From a checkpoint of a small transformer trained on Wikipedia: 8 heads of 32.
Each number is 128 + 32 x the weight over its row's rms, rounded and kept within 0 to 255. Layers, rows and columns count from 0. The size above them is the row's rms in percent of the matrix's.

# layer 4 MLP up, 1024x256, rms 0.141, rows 358-371, columns 0-255
size [102 106 102  95  91 101 102 110  98 105 100  95  97 100]
[[ 98 151 122  93 129 100 113 115 151 136  97 113 135 159 166 100 189 168 140 129 148 177 119 108 128 131 173 127 161  92 146  86 153 143 247 123 140 118 116 115 128 117  73 118 153 124  94 107 110 119 131  72 123  60 191 150 141 150  98 148 129 190 130 120 130  59  91 106 135  65 162 131 106 136 108 130 124 105 138 159 124 107 178 118 123 119  92  90 150 134 100 132 117 126  66 100 129  97 145  90  93 175 122  94 130 147 128 177 166 209  72 102 169 177 136 144  65 165 127 145 130 169  93 165 135  70 109 145 120  89 123 152  96  81 165 145 151 134 188 115 160 161 112 139 184  87 148 121 142 133  95 119 138 120 129 152  73 158 101 202 133 152 143 155 149 111  90  79 154  99  84 146 136 126  83  97 114  99 135 121  70  72 127 223 110 134 104 145 163 112 104  81 148 149  99 145 102 106 116  84 164 169 105 111 128 174 132 124 113  72 133  99 138 151  99  80 142  87 122  87 112 116 164 112 169 141 156 152 124 121 121 121  87 156 138 121 175 161 118 124 123 152  27 123 142 149 110  65 184 152 125 117 193  98 196  83]
 [114 146  87 170 115  79  94 169 161 130 130 151 127  60  15  84   0 111  81  86 180  67 100 143  35 127 162 200 147  98 136 147 161 129 118  71 185 160 134 174 147 126 150 143 149 140  98 143 115 136 103 178 172 154  96 126 129 126 129 123 127  88 130 123 134 123 131 164 159 142 152 117 154 133 133 142  97 118 131 131 149 130 112 127 170 101 115 197 112 104 192 155 121 138 105 180 125 132 140  67 144  85 170 147 145 181 168 120 191  94 162 102 132 113  61  92 106 120  97 156 136 145  94 122 187 146  95 101 120 162 115 209 109 155 119 110 142 137 128 113 156 153 133 106 145 133 127  96 134 145 124 117 116  79 158 149 118 122  80 143 127 112  89 124 113  93 165 110 142 201 173  81  99  52 106 123 120 116 130 145 153 108 135 198 103 140 134 115 140 129 132  78 169 100  92  88 132 105 129 165 105 106 114 134  83  76 140 128 104 101 148 168  68 124 114 176 127  65 143 129 108 124  62 133  80 111 179 146 105 135 129 155  98 106 120 107 148 110 135 101 138 146 104 150 115 113 101  78 134 116 126 150 121 107 187  88]
 [147 159 124 164  99 104 113  84  78 101 178 121  77 152 154 140 124 105 114 154 108 186 123  89 146 116 118 141 147 111 133 137  99 154 154 109 175  85 160 118 124 121 100 139  83  84  94  92 108  77 100  74  91 209 146 140 102 119 123  79 125  76  73  76 157 112 180 107 115 141 129 143 172  82  70 163 100 111  91 117 122  90 153  95 205 136 161 135 134 177  88 116 145 164 165 124  93 137 149 121  99 121 107  58 129 156 146 132  98  62 122 141 138 169 139 122 160 190 165  70 121 159  97 156 106 152  91 196 187 105 104  70 113 130  53 156 174 147 122 147 179 129 137 117 180 121 141 173 127 140 116  61 125 125 162  97 152 142 130 144 157 166 150 113 141 101  93 170 105 154  83 133  94 112  70  61 125 124 157 164 138 143 113 127 153 112 131  76 146 102  99 106 172  95 141  89 182  92 112 116 141 166 122 196 176 120  92  90 124 119  95 138 136 128 134 163 170  80 108 117 173 123  92 125 113 136 120  99  76 103 117 130  97  87 167 122 146 137 166 131 151  93 144 126 189 152  97 144 145 178  57 143 179  63  91 127]
 [101 120 167 150 106 127  82 126 131 147 129 167 128 108 163 100  89 140 139 103 149 159 168 121 166 122 127  98 119 155  83 115 131 139 174 128 118 124 121  79 142  43 133 125 124  92 147 104 116 140 159 107 165 193  83 186 166 134 155 140  44 176 184 138  85 137 121 144 125 160 105 149 166  98 149 160 117  66 136 136  71 169 115 147 126  76 206 163 201 152 157  86 169 121 138  73 133 114 160 118 151 108 115 135 158 107 144 139 123  52 143 115 153 118  67 141 158 132 156 110 146 130  85 126 127  98 106 142  74  99 115 165  89 176 161 131 185 174 157 125 153 128 102 137 131  89 162 153 186 205  98 151 147  74 125 132 102 132  95 144  95 168 169 151 186 118 124 113 192  78 133  83 178 170 129 150 154 113 130 124 108 125 188 185 153 122 122 132 181  94  95  82 148 136 144 140 105  54 158 133 144 135  88 112 131 113 132 150  98  79 122 135 136  73 151 156 107  80 158 133 152  43 146 149 133 130 121 104 159 108 158 118 190 131 136 161 164  99 149 167 120 162 162 139 128 129 149 127 163 143  86 204  71 140  67 107]
 [165 109 151 131 122 104 184 113 110 145  94 108 143 116  89 153 144 136 123 115 152 157 129 105 125 140  94 150 149  90 128  36 111 143 131 115 190  84 170  78 139 138  82 161 140  39  94 100 163 122 103 144 151 115 142  96 177 106 135 124  73 212 107 128 126 153  85  69 149 148 118 168  56 138 129 133 102 110 114 100  80 186 142 104  99 224 164  85 138 146 126 174 121 131  88 136 111 105 132 111 110 126  88 150  83 168 126 131 147 162 149 144 171 139 101 136 122  78  64 171 108 153 179 114 128  81 133 143 140 101 147 165 124 124 157  85 138 102  97 117 141  98 128 127  87 115 121 197  89 135  89 160 147  74 135 118 143  52 168 121 100  90 120  97 191  91 134 168  92  91 144 164 147 153 154 123 131 191 124 202  90 121  54 150  98 157 150  91 120 145  45 122 107 105 111 141 114 134 134  56 118 147 128 123 106 138 162 160  94  56 179 139 156 155  82  77 110 165 130 127 131 146 180 138 115 115 163 103 118 147 169 165 102 125 149 125  89 159 170 103 148 133 137  70 120 132  91 164 117 135 125 101  78 151  91 137]
 [104 135  81  84  70  71  59  39 108 162 123  90 135 153 153 144  89 125 117 108 108 162 147  87 153 130 138 145 128 164 102 119  50 152 129 155 113 121 100 135  86 108 134 141  63 125  76 140  86 111  74 175 151  95 132 155  72  89 122 150 104 146  64  63 153 126 159 130 105 131 146 148  30  46 128 140 121  86  81 194 100  93 154 104 115 135  80  86  79 110  94 140 123 112 180 120 116 164 143  49 160  60 172 133 127 153  56 116 161 186  89 142 106 144 108 143 164 139 115  79 161 103 116 122 110 143 118  94 116 158 102  97 180 164 122 147 121 140 140 163 137 100 141 153 165 113 122  91 164 129 108 103 110 126 130  92 131 163 129 155 161 115 155 110 124 182 110 153 119 166 133  99 103 154 107 101 141  82 124 186  81 152 116 179 109 111 120 139 110 142 104  59 145 116  99 147 118 104  86 171 101 114 177 111 105 139 158 112 175 151 102 134 157 137  89  79 122  98 107 160 137 141  84 131 146 127 174 112  91 154 118 107 133  87 175  82 122 109  91  94 129 131 155 104 129  83  61  97 148 104 122 112 176 194 149 117]
 [133  81 150 132 153 144 160 136 120 132 137 119 134 121 111  92 172 153 158 139  76 106 167 116  96  90  38  90 142 159 169 132  98 119 168 195 185  80 207 168  99 139 202 126 141 155 112 128 108  98 142 168  87 113 168 178 128 127 103 133 150 143 142 124 146  79  85 137  89 167 125 131  47 162 153 112 118 147 157  72  72 158 142 170  52 200 155 114 164 142 119 146  87 125 142 170 109 151  99 111 128  95 149 103 115  81 115  88 122 153 103 127 140 131  87 126  83  89  53 145 138 150 136  92  71  94 112 103 115  85  74  37 134 130  91 122 149 130  90 125 160 120 137  86 107 129 114 121 125 132 156 181  88  94 180 125 134 146 196  66  84 135 124 119 130 126 144 129 117 140 150 150 100 118 186 149  85 163 206  72 166  71 101 148 131  89 134 154 138 115  71 136  60 149 120 149 143 135 149  90 146 111 125 111 171 109 107 152 137 138 141  94 177 184 112  97 123 133 136 178 122 107 156 109 132 149 121 111 122 159  60 167 111 148  81 114 101 114 100 147 160  97 104 141 136 155 159 103 207 121 142 122 142 166 115 133]
 [109 134 134 137 131 146 148 107  87  82 130 126 148 101 111 118  78 141 146 180 108 157 113 123 118 158 104 164 115 135 135 123 117  69 155 161 100 145 134 120 118 151  94  84  85 121  77  75 116 131  95  91  43  95 123 101  87 179 156 137 119 153  88 100 111 114 160 112  58 128 118  95  89 118 174 128  86  96  87 179 115 154 149  87 141 148 150 104 111 124  88 169 102 189 143  65 110 114  67 180 142 146  97 149 136  86  81  99  87  93 105  94 154  87 137 164 103 153  79 113 123 129  93 154  85 198 213 180 130 139 115 106  84 151 186 128 179 111 129 145 140 166 160 119 134  70 166 104  88 182 142  50 168  95 101 126 116  90 164 119 179 143 174 125  90  91 111 100 132 113 157  79 184 111  92 119 125 102 115 153 144 103 110 133  99 137 145 155 143  43 101 164 117  90 123 112  84 101 137  64 134 154 153 141 150 146  91 169 191 164  97 208 167 167 126 141 111  74 111  97 112 166 147 102 170 102 122 102 100 128  96  98 161 120 164  93 120 175 163 120 126 111  98 147 134  96 128 104 122 201 147 109 104 124 123 167]
 [ 83  48 161 134 153 134 129  83 103 173 110  75 119 102 107 128  99  71 111 125 138  93  93  61 131 143 115 141 145 128 156 148 163 135 121 133  88 156 153 104 111 168 146 126 222 140  87 142 113 152 201 133 109 102 121 183 102 128 134  97 156 116 141 118 164 123  82 114 182 110 163 111 102 132 180 169 155 172 141 124  70 158 147 119  43 144 136 139 147 117  86 117  83  86  77  83  83  78 172 177  62 113 166 116  76 109 123 109 110  82 153 105 113 122 138 128 157 119 121 134 187 131 121  94 113 179 198  63 155  90  27 149 173 157  46  93 159  79 147 117 157 131 146 101  86 119 158 106 112 132 105 105 118 137 127 144 105 146 138 110 123  93 112 114 164 167 110  80 190 115 125 150 117 182  88 177 140 116 127 138 127 137 139 111  99 123 140 154 129 109 105  91 151 167  86 125 165 142 142 142 126 101 124 186 170 113 119 156 100 116 113 135  86 114  94 123 146 144 143 106 176  68 103 113  94 157 107 109  97 130  56 104  93 146  99 130 127  80  91 114  95 130 158 127  95 129  94 135  62 135 174  93 129 119  79 188]
 [152 176 133 134 143  71 182 147 158 100 118 161  78 139 137 161 153 127 158 116 186 114  94 119  89  68 146  55 113 153 130 151 110  58 168 112 132  68 128 148 131 155 155 119  72 163 119 106 192  81 161 128 180 125 136 144 114 154 214 161 149 110 173 165 121 141  80 111  94 163 176 177 142 140 114 134 122 142 151 171 156  97 136 137 109 118  68 167 169 219  95 146 191 131  95 140 151 114  74 128 124 138 153 107 170  56 124 163 116 135 142 113 113 133 111 149 138  95  77 134 127  90 131 123 100 125 143  83 115  97 156 125 117 139 151 112 135 131 146 126 131 107 150 103 128 102 110 133 121 120 109 121 112 157 142 124 156 162 120 165 109 110 100 152  89 160 133 111 116 165 106 144 150  89 153  36 156  97  93 114  78  60 137 178 159 163 152 164 161 126 117 125  99 142  50 105  60  94 144 170  71 133 135 141 140 110 115  50 129 136 113  87 130 157 155 135 131 106 139 141 159 138 117 101 155 209 100 114 110 158 129 142 135 147 167 117 123  92 196  70 162 100  90  65 192 117 160 125 186 117 155  88 193 162 100 135]
 [127 112  98 133 106  82 172 144 121 148 130 130  80 153 104  90 118  63 127 129 150 152  92 149 113 110 158 142  53 119 111 132 116 152 144  86 123 114 120 104  99 168 124 108 112 131 112 176 138  99 106  88  56 168 183 110 123 169 173 108 174  79 106 109 108 105  74 131 119 111 123 157 121 122  63 146  76 132 152 127  96 148 165  92 115 130 119  46  55 133 137 114 132  88 138 129 145 196 109 103  75 113 101 129  60 145  90 101 183 136 139 136  97 130 146  80 100  74 130 165 151 139 111 151 138  75 102 120 180 138 123  79 124 156 179  89 115 147 162 106 113 131 189 139 119 140 131 139 114 133 142 185 129 120  96 111 123 142 189 115 138 121  73  95  83 163 159 138 119 177 154 130 157 125 130 100  75 122 151 159  80 136  88 140  88 151  62 146 226 117 137 125 122 112  83 139 113 222 161 156 138 144 143 114 148 123 113  95 108 125 139 102  57 109 136 125 186 212  69  94 157 145 185  97  69 120 147 146 124  95 172 106 109 102 138  86 122  87 164 113 152 110 170 118 108 119 142 103 164  67 134 176 157 137 164 190]
 [ 98 119 137 100 116  98 145 121 143 113 152 131 126  61 137 103 162 128  87 176  90 140  82 121 130 118 128 142 206  93 135 121  85 157 167 152 169  57  69 123 111 133 152 175 107 140 121 103 168 182 119  85 109 110 132  78 104 110 100 136  90  97  79 148 124 184 120 123 147 140 138 228 138 161 163  90 139 169 107 154 134 145 106 115 113  85  97 127 137  94  89 147 111 132 120 135 102 181 145 124  82 149 122 140 125  79  53 102 168 149 121 145 102 114  98 154 115 115  99 114 182 164 125 107 141 131 132 139 121 147 142 125 133 135 145  86  92 166 103 172  99 127 130 117 200 153  99 142 120 130 214 163  67 108 126 125 138 112 143 149 113 127  67 128 104 133 118  83 122  53  78  68 129  99 165 103 104 105 105 142 152 139  57 155 100 182 157  57  95 156 132 117 133 150  75  62 137 153  73 118  99 101 183 109 136 146 182 201  83 107 175 175 128  86  85  94 120 150 143 136  73  88 135 147 102  99 112 160  98 139 121 108 127  96 144 140  96  75 123  58  99 134 187 125  46 163 115 160 111 112 146  94 166 119 102 141]
 [182 143 166 158 108 152 118 164 121 108 133 124 133 138 130 116  78  76  49 105 129 109 146 102 136 126  97 140  99 150 147 142 171 155 130 132 123 122  72 110 135 207 116 160 144 129 142 144 147 167 162  94 103 120 173 106 153 156  80  94 145 126 187  88 151 123 155 133 141 151 169 124 142 123 151 119  79 165 118 152  85 106 172  87 178 129  92 100 121 115 151 172  91 144 123 221 107  98  99  90 133 131 162 163 155   0  85  78 121 159 113  50 127 149  97 174  86 129  80 133 109 152 157  81  99 169 115 125 133 149 111 118 150 119 183 128 111 156  97 153  98  90 172 156 158 134 114 125 142 138 131 123 111 136 137 158  93 151 154 120 105 100 107 105 123 119  49 148 105 159 156 154 146 157 138  79 105 108 109 117 101 164 179 165 162 167 178 154 103 175  86 135 137 118  89 164 133 110 163 137 153  95 145 115 133  98 130 123  64 182 148 131  84 145 190  66 120 133 209  99 105 118 195 148 103 110 112 143 153 130 106 126  85 113  91 210 125 125 148  70 145 109 150 105  79 114 108  73 147 126 120  82 129 124 201 143]
 [145 141 142  75  77  95 114 124 126 109  93 172 167  92 124 140 143 138 128  88 171 229 117 128 124 135  68 106 171 104 107 105 103 128 144 158 135  77  68 167 110 109  98 142 151 133 164 156  70 139 156 163 147 136 128 157 151 190 105 109  71 147 115 155 118 170 124 129 161 147 171 210 107 128 147 143 158 123 130  96 200 132  83  98 116 146 155 154 141 101 117 190 138 171  42  99  99  90  34 125 119 119 131 125  94  83 160 142 128 132 135 167 107 108 144 189 121 157  56  96 158 163  84 174 119 143  69 193 149 158 138 138 183 129  92 120 159 163 137 106 148 170 130 125 136  81  90  94 131 141 177 115 140 122 120 134 179 114 143 173 143 135 185 167 117 154  93  83 153 132  98 102 147  98 135  99  97  83  57  96 133 140 109 168  80  82 113 175 132 133 167 101 107  95  84 141 173 144 127 126 100 114 221 138 100 128 113 111 146 119 161 146  92 194 123 146 134 177 110 113 128 107 146 144 174  88 131 140  88 133 102 186 127  76 126 124 130 139 109 164 115 136  56  98 114  95 141  85 125 105 151 114 144  99 107 136]]
# layer 4 MLP down (transposed), 1024x256, rms 0.136, rows 358-370, columns 0-255
size [100 106  99  92  93 107 108 104  99  98  97 102 103]
[[190 128 100 119 136 135 154 136 164 148 164 104 139  74 129 152  85 111 154  34 136 110 115 139 165 112 135  86  87 107 118 100 167 184 147 125 130 141 154  86  99 143 119 122 115 137 134 119 157 109 161 137 173  73 106 130  95 182 160  85 145 144 124 116 133 100 186 131 113 117  48  93  81 169 139 112 159 159 103  99 135 122  97  83 144 150  91 144 169  84 130 141 126 196 212  77 140 172 146 146  48 102 153 182 145 171 125  81 127 108 144 126 127 126 159 110 106 126 126 175 109  95  88 149 146 150 148 123 105 162 115 188 154 110 162 149 109  80 149 111  12 117 144 140 106 160 113 106  86 139  64 141 197 132 164 109 106 184  94 111  53 151 116 159 114 177 155 160 128 154 117 170  98  82 103 130 155 128 111 148  79 148 108 135 127  98 159  88 137 132  86  72 139 104 114 122 125 157 168 125 174 135 141 166 136 138 121 117  98 185 183 126 121 117 102 171 156 170 143  87 122  71 130 179 140 166  92 109  77 185 115 152 118 113  94 104 144 127 113 166  56 105  86 112 184 104 179 143  90 147 113 123 125 105 157 119]
 [132 140 119 152 146  91 149 110 117 130 147 114 118 172 156 122 116  74 117 122 135 151 128 124 157 150 137 156 193 112 133 152 131 123 160 164 161 126 119 122 105 140  68  85 149 171 134 202 147  93 116 104 138 144 115 110 154 187  95 125 164 153 151  71 131 132 192  56 141 118  82  95 131 186 105  86 133 126 134 128 151 169 133 124 121  83 166  85  84 182  81  75  96 172 190 138 110  64 137  99 131 118 131 148 127 145  56 160 132 100 145 136 133 114 137 208 109 170 143 108 132 143  78 170 122 117 112 147  91 144 104 131 132 131  91  99 120  70 101 137 117 142  84 255 125 110  74 152 161 153 110 128 144 153 118  49  89 150 136  89 111 148 112 180 147 135 174 136  64 120 177 188 164 131 103 138 100 122 120 166 117 111 165 138  85 188 141 173  84 119  95 126 145 143 152 123 166 162 107 167 142 172 213 138 134 141  93 107 123 152 115 106 113 107 156  89 128  76 117 109  93  92 102 137 144 103  81 127 175  61 112 129 133 163 160 136 125 156 126 158  71  92  95 115 131 117  81 114 182 170  95  96  86  79 174 115]
 [139 178 148 129 179 127 141 129 160 135  84 108 158 179  66  96 112 158 122  50  99 133 149 127 118  87 125 160  90 127 144  81 128 165 110 150 108 195 155 166 128 133 144 109 154 135 117 130 154 196 117 155 158 137 111 113 164 119 130 121 169 121 110 167 106 145 119  98 184 145 150 144 178 131 204 116 116 126  92 149 181 148 103 141 162 154 131  83 122 150 118 142 127 146  83  92  93  53  56 151 148 166 135 150  96 145 123 122 103 134 118 136 127 143 192 158 106  68 107  91 132 127 170 107 170 134 157  85  99 151 132 151 149  94  94 111  92 121 113 155 168  91 104 148 127 129 110 146 150 106 184 102  89 132 127 158 168  90 130 120 128 148  71  52 102 117 119 160 123 122 130 122 147 135  92 120 102  82  82 139 109  53 151 101 165 118 133  62 100  96 102 112 147 170 139 100  32 121  96 113 151 125  98 131 110 137 126 129  81 126 197  81 123 124 126 146 124 119 173 160 137  35 110 150  88 166 124  62 121 115 149 173 141 141 101  83  97 165 138 102 176 181 127 158 147 125 139 156 146  91 179  46 165 193 199 183]
 [142 171 159  69  96  89 138 113 186  99 106 110 139 123 163  92 132  63 111 162 139 136 128 142 108 126  66  79 168 120 133 112 126 146  78 115  85 135 168 108 109 121 146 109  99  97 128 113 147 163 132 161 126 160 140 167  87 100 184 144 175 143 129 172 151 107 111  67  80 132  60 189 125  76 161 210 170 145 156 149  49 132  77 150 124 188 118 178 144 115 106 108  99 145  40 188  99  94 146 133 119  82 117 130 132 113 141 123 165  95 198 128 117 155 113  87 148 153 107 113 144 101  89 112 112 108 109  45 120 119 126 145 145 133 182  66 165 161 126 161 130  89 127 123 156 144 120 169 151  63 107 102 152 107 124 158 138  87 144 108 131 132 122  93  57 106 209 132 169 175 121 170 143 153 168 127 180 138  85 141 159 133 122 124 107 132 101 112 118 139 177 156 174  92 136 122 116 160 146 144 137  93 150 114 137 131 111 160 161 101  47 169 168 165 131 108 134 133 142  67  65 148 160 121 106 113 119  78  95 127 183 136 167 126 146  99 140 104 100 164  99 129 159 109 182 116 128  83 123 103 175 116 141 100 144 197]
 [131 120 163 154 132 117 140 160 113  94 171 131 178 154 146 127 154  98 199 156 124 118 105 151  86 120  79 183 170 125 124  84 106 102 127 142  68 118 108 127 185 144 144 121 104 115 128 166 170 205  97 164 155  94 138  82 129 166 142 151 127 102  97  80 124 145 143 121 161 150 160 107 138 135 111  92  92  90  68 121 104 132 143 141  53 127 140 142 163  53  99  85 163 113 119 145 154 111 147 120 123 137 158 105 139 142  43 153 173 163 132  70 200 102 151 109 145 104 110 147 117 114 150 164 140 178  86 130 131 183 123 137 130  81 106 106  99 156 134 144 142 120  45 111 115 133 151 131  73 186 195 147  88 105 158 189  96 121 126 187 144 147 132 127 113 134 130 151 156  89 148  94 144 128  83  46  69  63 120 107 123 143 116 187 102 115 152 159  88 147 156 147 157  83 136 109 130  79 111  69 105  92 118 156 172  95 180 100  71 106 174 145 176 159 144 160 137  71 133 181 123 133 161 169 105 100 191 137 148  82  82 115 194 101 131 170 114 116  97 111 122 138 135 148 121  93 120 133  79 149  91 146 185 150 146 119]
 [ 90 152 114 198  75 201 109 120 109 108  94 113 141 163 103 153 125  63 109  77 170 161 111 147  91 162  94 139 101  54 111  64 142 154 155  93 176 180 143 132 133 155  82 149 141  82 180 154  81 111 111 119  97  88 132 114 104  60 180 115 160 123 139 219 158 110  75 136 146 135 145 136 171 188 118 164 112 110  97 116 110  96 133 143 126  96 153 114 177 151  78 128 108 178 214 105 132 110 131  89 131 139 104 145  85 156 120 125 154 126 122 134 161 146 112 110 101 174 130 191 108 121 143 100 136  57 121 100 104 101 117 188 144 116 154 162 199  85 130  97  89 167 163 142  81 146 113 152 158 136  96 144 161 136 158 112 138 173 129 105 107 155 135  69 139  84 166 147 151 115 156 150  84 170 128 143 101 116 107 155 153 127 170  91 159 151 181 115 121 117 134  93 134 158 129 106  95 125 111 136 156 119 127 171  99 114  89 170 125  82 151 170  80 111 123 153 107 162  77 112 129 147  86 112 107 128 124 131 126 100 118  92  98 119  85  68 109 225 158 194 114 114  93  54  92 176 157 126 135 177 145 141 107 131 125 156]
 [126 148 125 124  99  82  98  78 152  84 111 159 107 125 130 126  95 123 154 113 156  72 182  77 121 124 123 117 151 146  92 117  84 156 172 153 129 105 146 133  80 163  84 120  75 152  93 166 143 159  87 118 128 151 130 110  75 143 191 125 138 121 137 235  93 121  97 163  92 159 145 142 125 152 140 111 148 188  91 126 137  74 172 139 124 101  88 146 125 156 150 109 108 100 126 171 113  85 140 148 175  93 138 102 159 101 113  92 153 146 122 124 151  86 116 184 124 149 176  83  86 136 146 114 142 114  96  90 102 126  88 100 138 111 128 111 132 165 108 149 115 120 151 151 132 134 106 127 158  98 147 155 124 132 150 149 201 140 142 226 103 130 143 128 148 161 150  97 124 171 178 168 104 136 168 176 124 126 120 153 111 100 123 169  82 128  87 135  39  78 138 188  80 166  98 135 127 198 118 120 137 114  62  72 119 189 141  86 196 169 156 143 155  92  83 151 107 114 168 127 181 168 204 101 105  82  41 132  89 131 105 144 135  73 146 126 126 195 148 178 114 128 102 107 157 163  89  96  92 102 135  75 121 125 118 137]
 [161  93 104 148 105 173 130 142 134 113 104 116 114 147 165 132 140 139 167 125 141  90 201 108 145 113 119 141  55 113 117 109  70  81 120 189  98 137 149  57 146 163 142 187 159 115  68 172  81 102 151 158 141 131 114 156 182 104 112 105 120 128 181 141 140 135 106 143  76 108  96 136 151 123 143 155 143 162 125 131 135 110 139 106  65 121 183 161 181 106 153 164 104 152 164 153 189 175 148 160 106 131 142 154 147 123 110 123 119 152 120 191 109 162 155 163 186 128 146  63 101 128 144 100 125 172 115 156 117 113 190  92  74 173 187 142  50  76  96 128 134 118 130  81  88 154  92 139 117 152 112 133 126  88 131  84  84  90  92 137 109  78 112 144 131 106 117 125 121  53 140 178 123 127 134 156 162 155 145  63 115 160  97  97  58 133 116 138 139 223 121 155  77  80 114 133 153 154  96 147 146 112 120  82  74 114  93  48 119 138 112 127 127 201 137 120 123 101 116 140  84  87 118 167 109 116  99 177 123 103 165 135 168  89 154 122 113 164 122 125 139 181 142  85 183 146 155 134 168 159  85 111 148 191  93 142]
 [146  94 161  98 107 111 147 110 171 122 167 129 190 184 100 167 125 110 151 148  97  71 187 144 158 102  80  78 128  88  83 159  70 109 160 169 129 180 161 140 136 123 119 138 137 110  76 137 115 139 137 138 160  94 149 107  73 159 165 123 119 135  59  66 160 162 141 154 126  76 142 155 136  81  99 140  76  81  92 142 154 115 145 148 101 153 120 143 115 134  88 102 169 145 112 136 171 168  65 158 114 132 103 176 119 114 142 149  91 169 132 133 138 126  88 145  57 101 117  74 139 105 121  99 137 137 126 135 161 188 129 141 146 121 164 116 111  90 132 138 135  94 111 102 110 122 134 193 127 137 183  42 138 177 124 132 128 106 101 123  82 127 164 112 139 172 161 126  89 175 166 146 120 143  97 145  68 108 132 186  90 150 111 158 126 113  65 145 103 131 133  97 130  95 137 158 135 124  76 209 157  97 110 116 113 187 130  75 174 150  70 118 131 130 135 132  63 150 183 135 108 139  95 135 138 112  58  97 118 128 147 138 187  86 136  56 118 200 158 122  86 135 145 123 177 188 129 179 117 105 104  62 168 124 185 152]
 [156 128 110 117 153  62 176 192 141 114 142 170 151 128 102 112  79  67 136 125  78  97 108 156 191 126 164 167 157 136  64  82 131  89 113 115  73 103 130 132 148 147 121 144 166 144 125 115 110  68  95  98 132 120 140 124 125 176  97 115 146 172  90 112 164 135 172 133 147  59 148 123  82  96 115  95  67 134 173 118 118 117 115 100 175  99  90 211  58 111 195 133  70 111 178  93 174 124 123 159 120  93  84 127  89 172 127 163 198 138 145 128 137  76 133 125 157 103 124  41  98 128 118 144 189  95 135 163 122 186 167 115  87  86 152 115 138 194 187 136 136 129 157 159  95 136 137 133 141 203  88 153 131 162 148 161 171 113 143 175  79 101 114 152 159 117 143 131 133 127 103 140 128  58  77 134 125 110 164  35 148 129 154  89 132 170 152 145  92  69 160 169 143 143 114 142 170 101 124 160 125  71 147 118 113 122  78 151 121  78 161 131 146 112  93 147 150 115 155 119 134 123 150 155 142 126 163 162 119 167 138 129 151 145 162 116  80 127  96  78 100  97 149 128 127 125 126 132 109 182 148 128  73 105 105 146]
 [109 105 151 175 125 107  80 139 116 130 124  92 126 169 110 127 108 140  74 111 147  62 124 106 184 157 153 107 106 137 137 114 145 172 133  83  72 143  72 110 105 101 120 145  73 168 120 208 151 139 150 163  90 147 172 124 136 160 137 135 167 163 170 125 114 137 114 162 102 108 129 165 121  71  71 179 108  97  75  98 146 158 146 181 186 117 161  99 178 134 111 118  42 117 152  65 167 130 176 176 124 105 167 126  86 137  90  96 123 129 124 117 129 180 107 102 110 190 118  69 121 131 113 172 107 101 139  69 109 153  93 174 151 123 152 110 126 138 168 120 100  66 132 150 130 169 131 147 119 201 154 106 167 130 222  58 166  74 136 139 101 110  91  91  84 174 125 123 123 148 163 118 152 139  86 157 138 108  94  77 136 119 184 206 124 151 123 144 102 167 141  85 164  94 128 110 128 112 153  98 128 173  92 120 143  87 180 150 125 100  99 160 140 114 179 130 115 181 145  95 138 134 108 133 126 155 165 176 117 132 150 126 105 107 116 137 177 148 113 148  89  56  91 139 105 152 140  62  89 103 144 181  78 115 141 143]
 [149  93  85 102 125 162 167 156 101 102 132 116 125 108 125 168 122  95 133 126 115 105 183  93 117 115 139 151  90 144 139 105 128 147 117 142 132 128 151 114 131  97 109  94 144  88 114  48 113 192 127 113 127 104 144 106 146 185 109 119 125  91  68 145 155  77 113 123 108 117 106 111 128 176 155 107 160  99 105  77 137 103 124 132 188 122 141 130 165 109 121 148 132 145 121  58 172 155 122 232 152 156 161 167  96 224 159 151 187 145 185  67 124 192  77 132 145 163 205 130 171 112 172 108 136  70 109 115  96 105 176 130  90 108 102 133  95 102 117 127 108 109 146 164 133  70 146 141 124 156  88 142 114  96  97  98 143 222  86 106 135 150 115 148 167 120 160 121 101 138  72 109 145 128 181 160 180  86  71  93 152 131 103 116 132 117 111 157 126 138 105 139 131 130  59 124 107  67 113 146 154 131 133 147 168 166  57 122 140 174 152  68 105 106 101  82 134  79 180 145 149 100 143 164 110  67 129 132 175 114 136 152 163 159 155 119 183 104 149  95 127 103 155 138 116  62 120 134 161 199 122 169 137 129 176  86]
 [166 144  90  80 144 141 136  46  99 166 105 118  91 141 192 167 180 161  96  91 126  83 167 184 149 109  73 179 124 128 121  88 123 130 157 177  97  93 160  95 147 126 177 111 122  82  94 126 120 121 131 164 116 162  79  77  96 153 105 118  76 129 147 133 129 136 116 144 133 121 107 137 142 140 110 201 179 104 113 176 140  96  91 181  96 102 154 187 115  95 107 199 178 172 104 118 113 119 128 173 106 111 155 144 195 155 127 126 148  80  61 133 104 123 157  91  74  93 176 175 148 104 127 111 129 137 163 110 134 127 116  69 129 109 129 135 129 121 108  88 163 116 121 117 106 152 189  97 141 129 128 182 140 141 103  69 151 119 172 103  92 134 130 156 161  95 172 121  90 158  93 144  65 158 137 186 111 145  62 130 179 102 112 137 149 106 118 135 219 139  98 124 143  71 130 118 118 107  92 142 158 158 142 164 164 195 123 121 164 115 104 134 150 135 120  88 106 126  80 133 125 175  85 104  67 134 134 160 111 118 136 100 156 199 167  31 147 142 115 150 133 154 156 143 156  97 112 110 147  66 154 153 113 101  83 103]]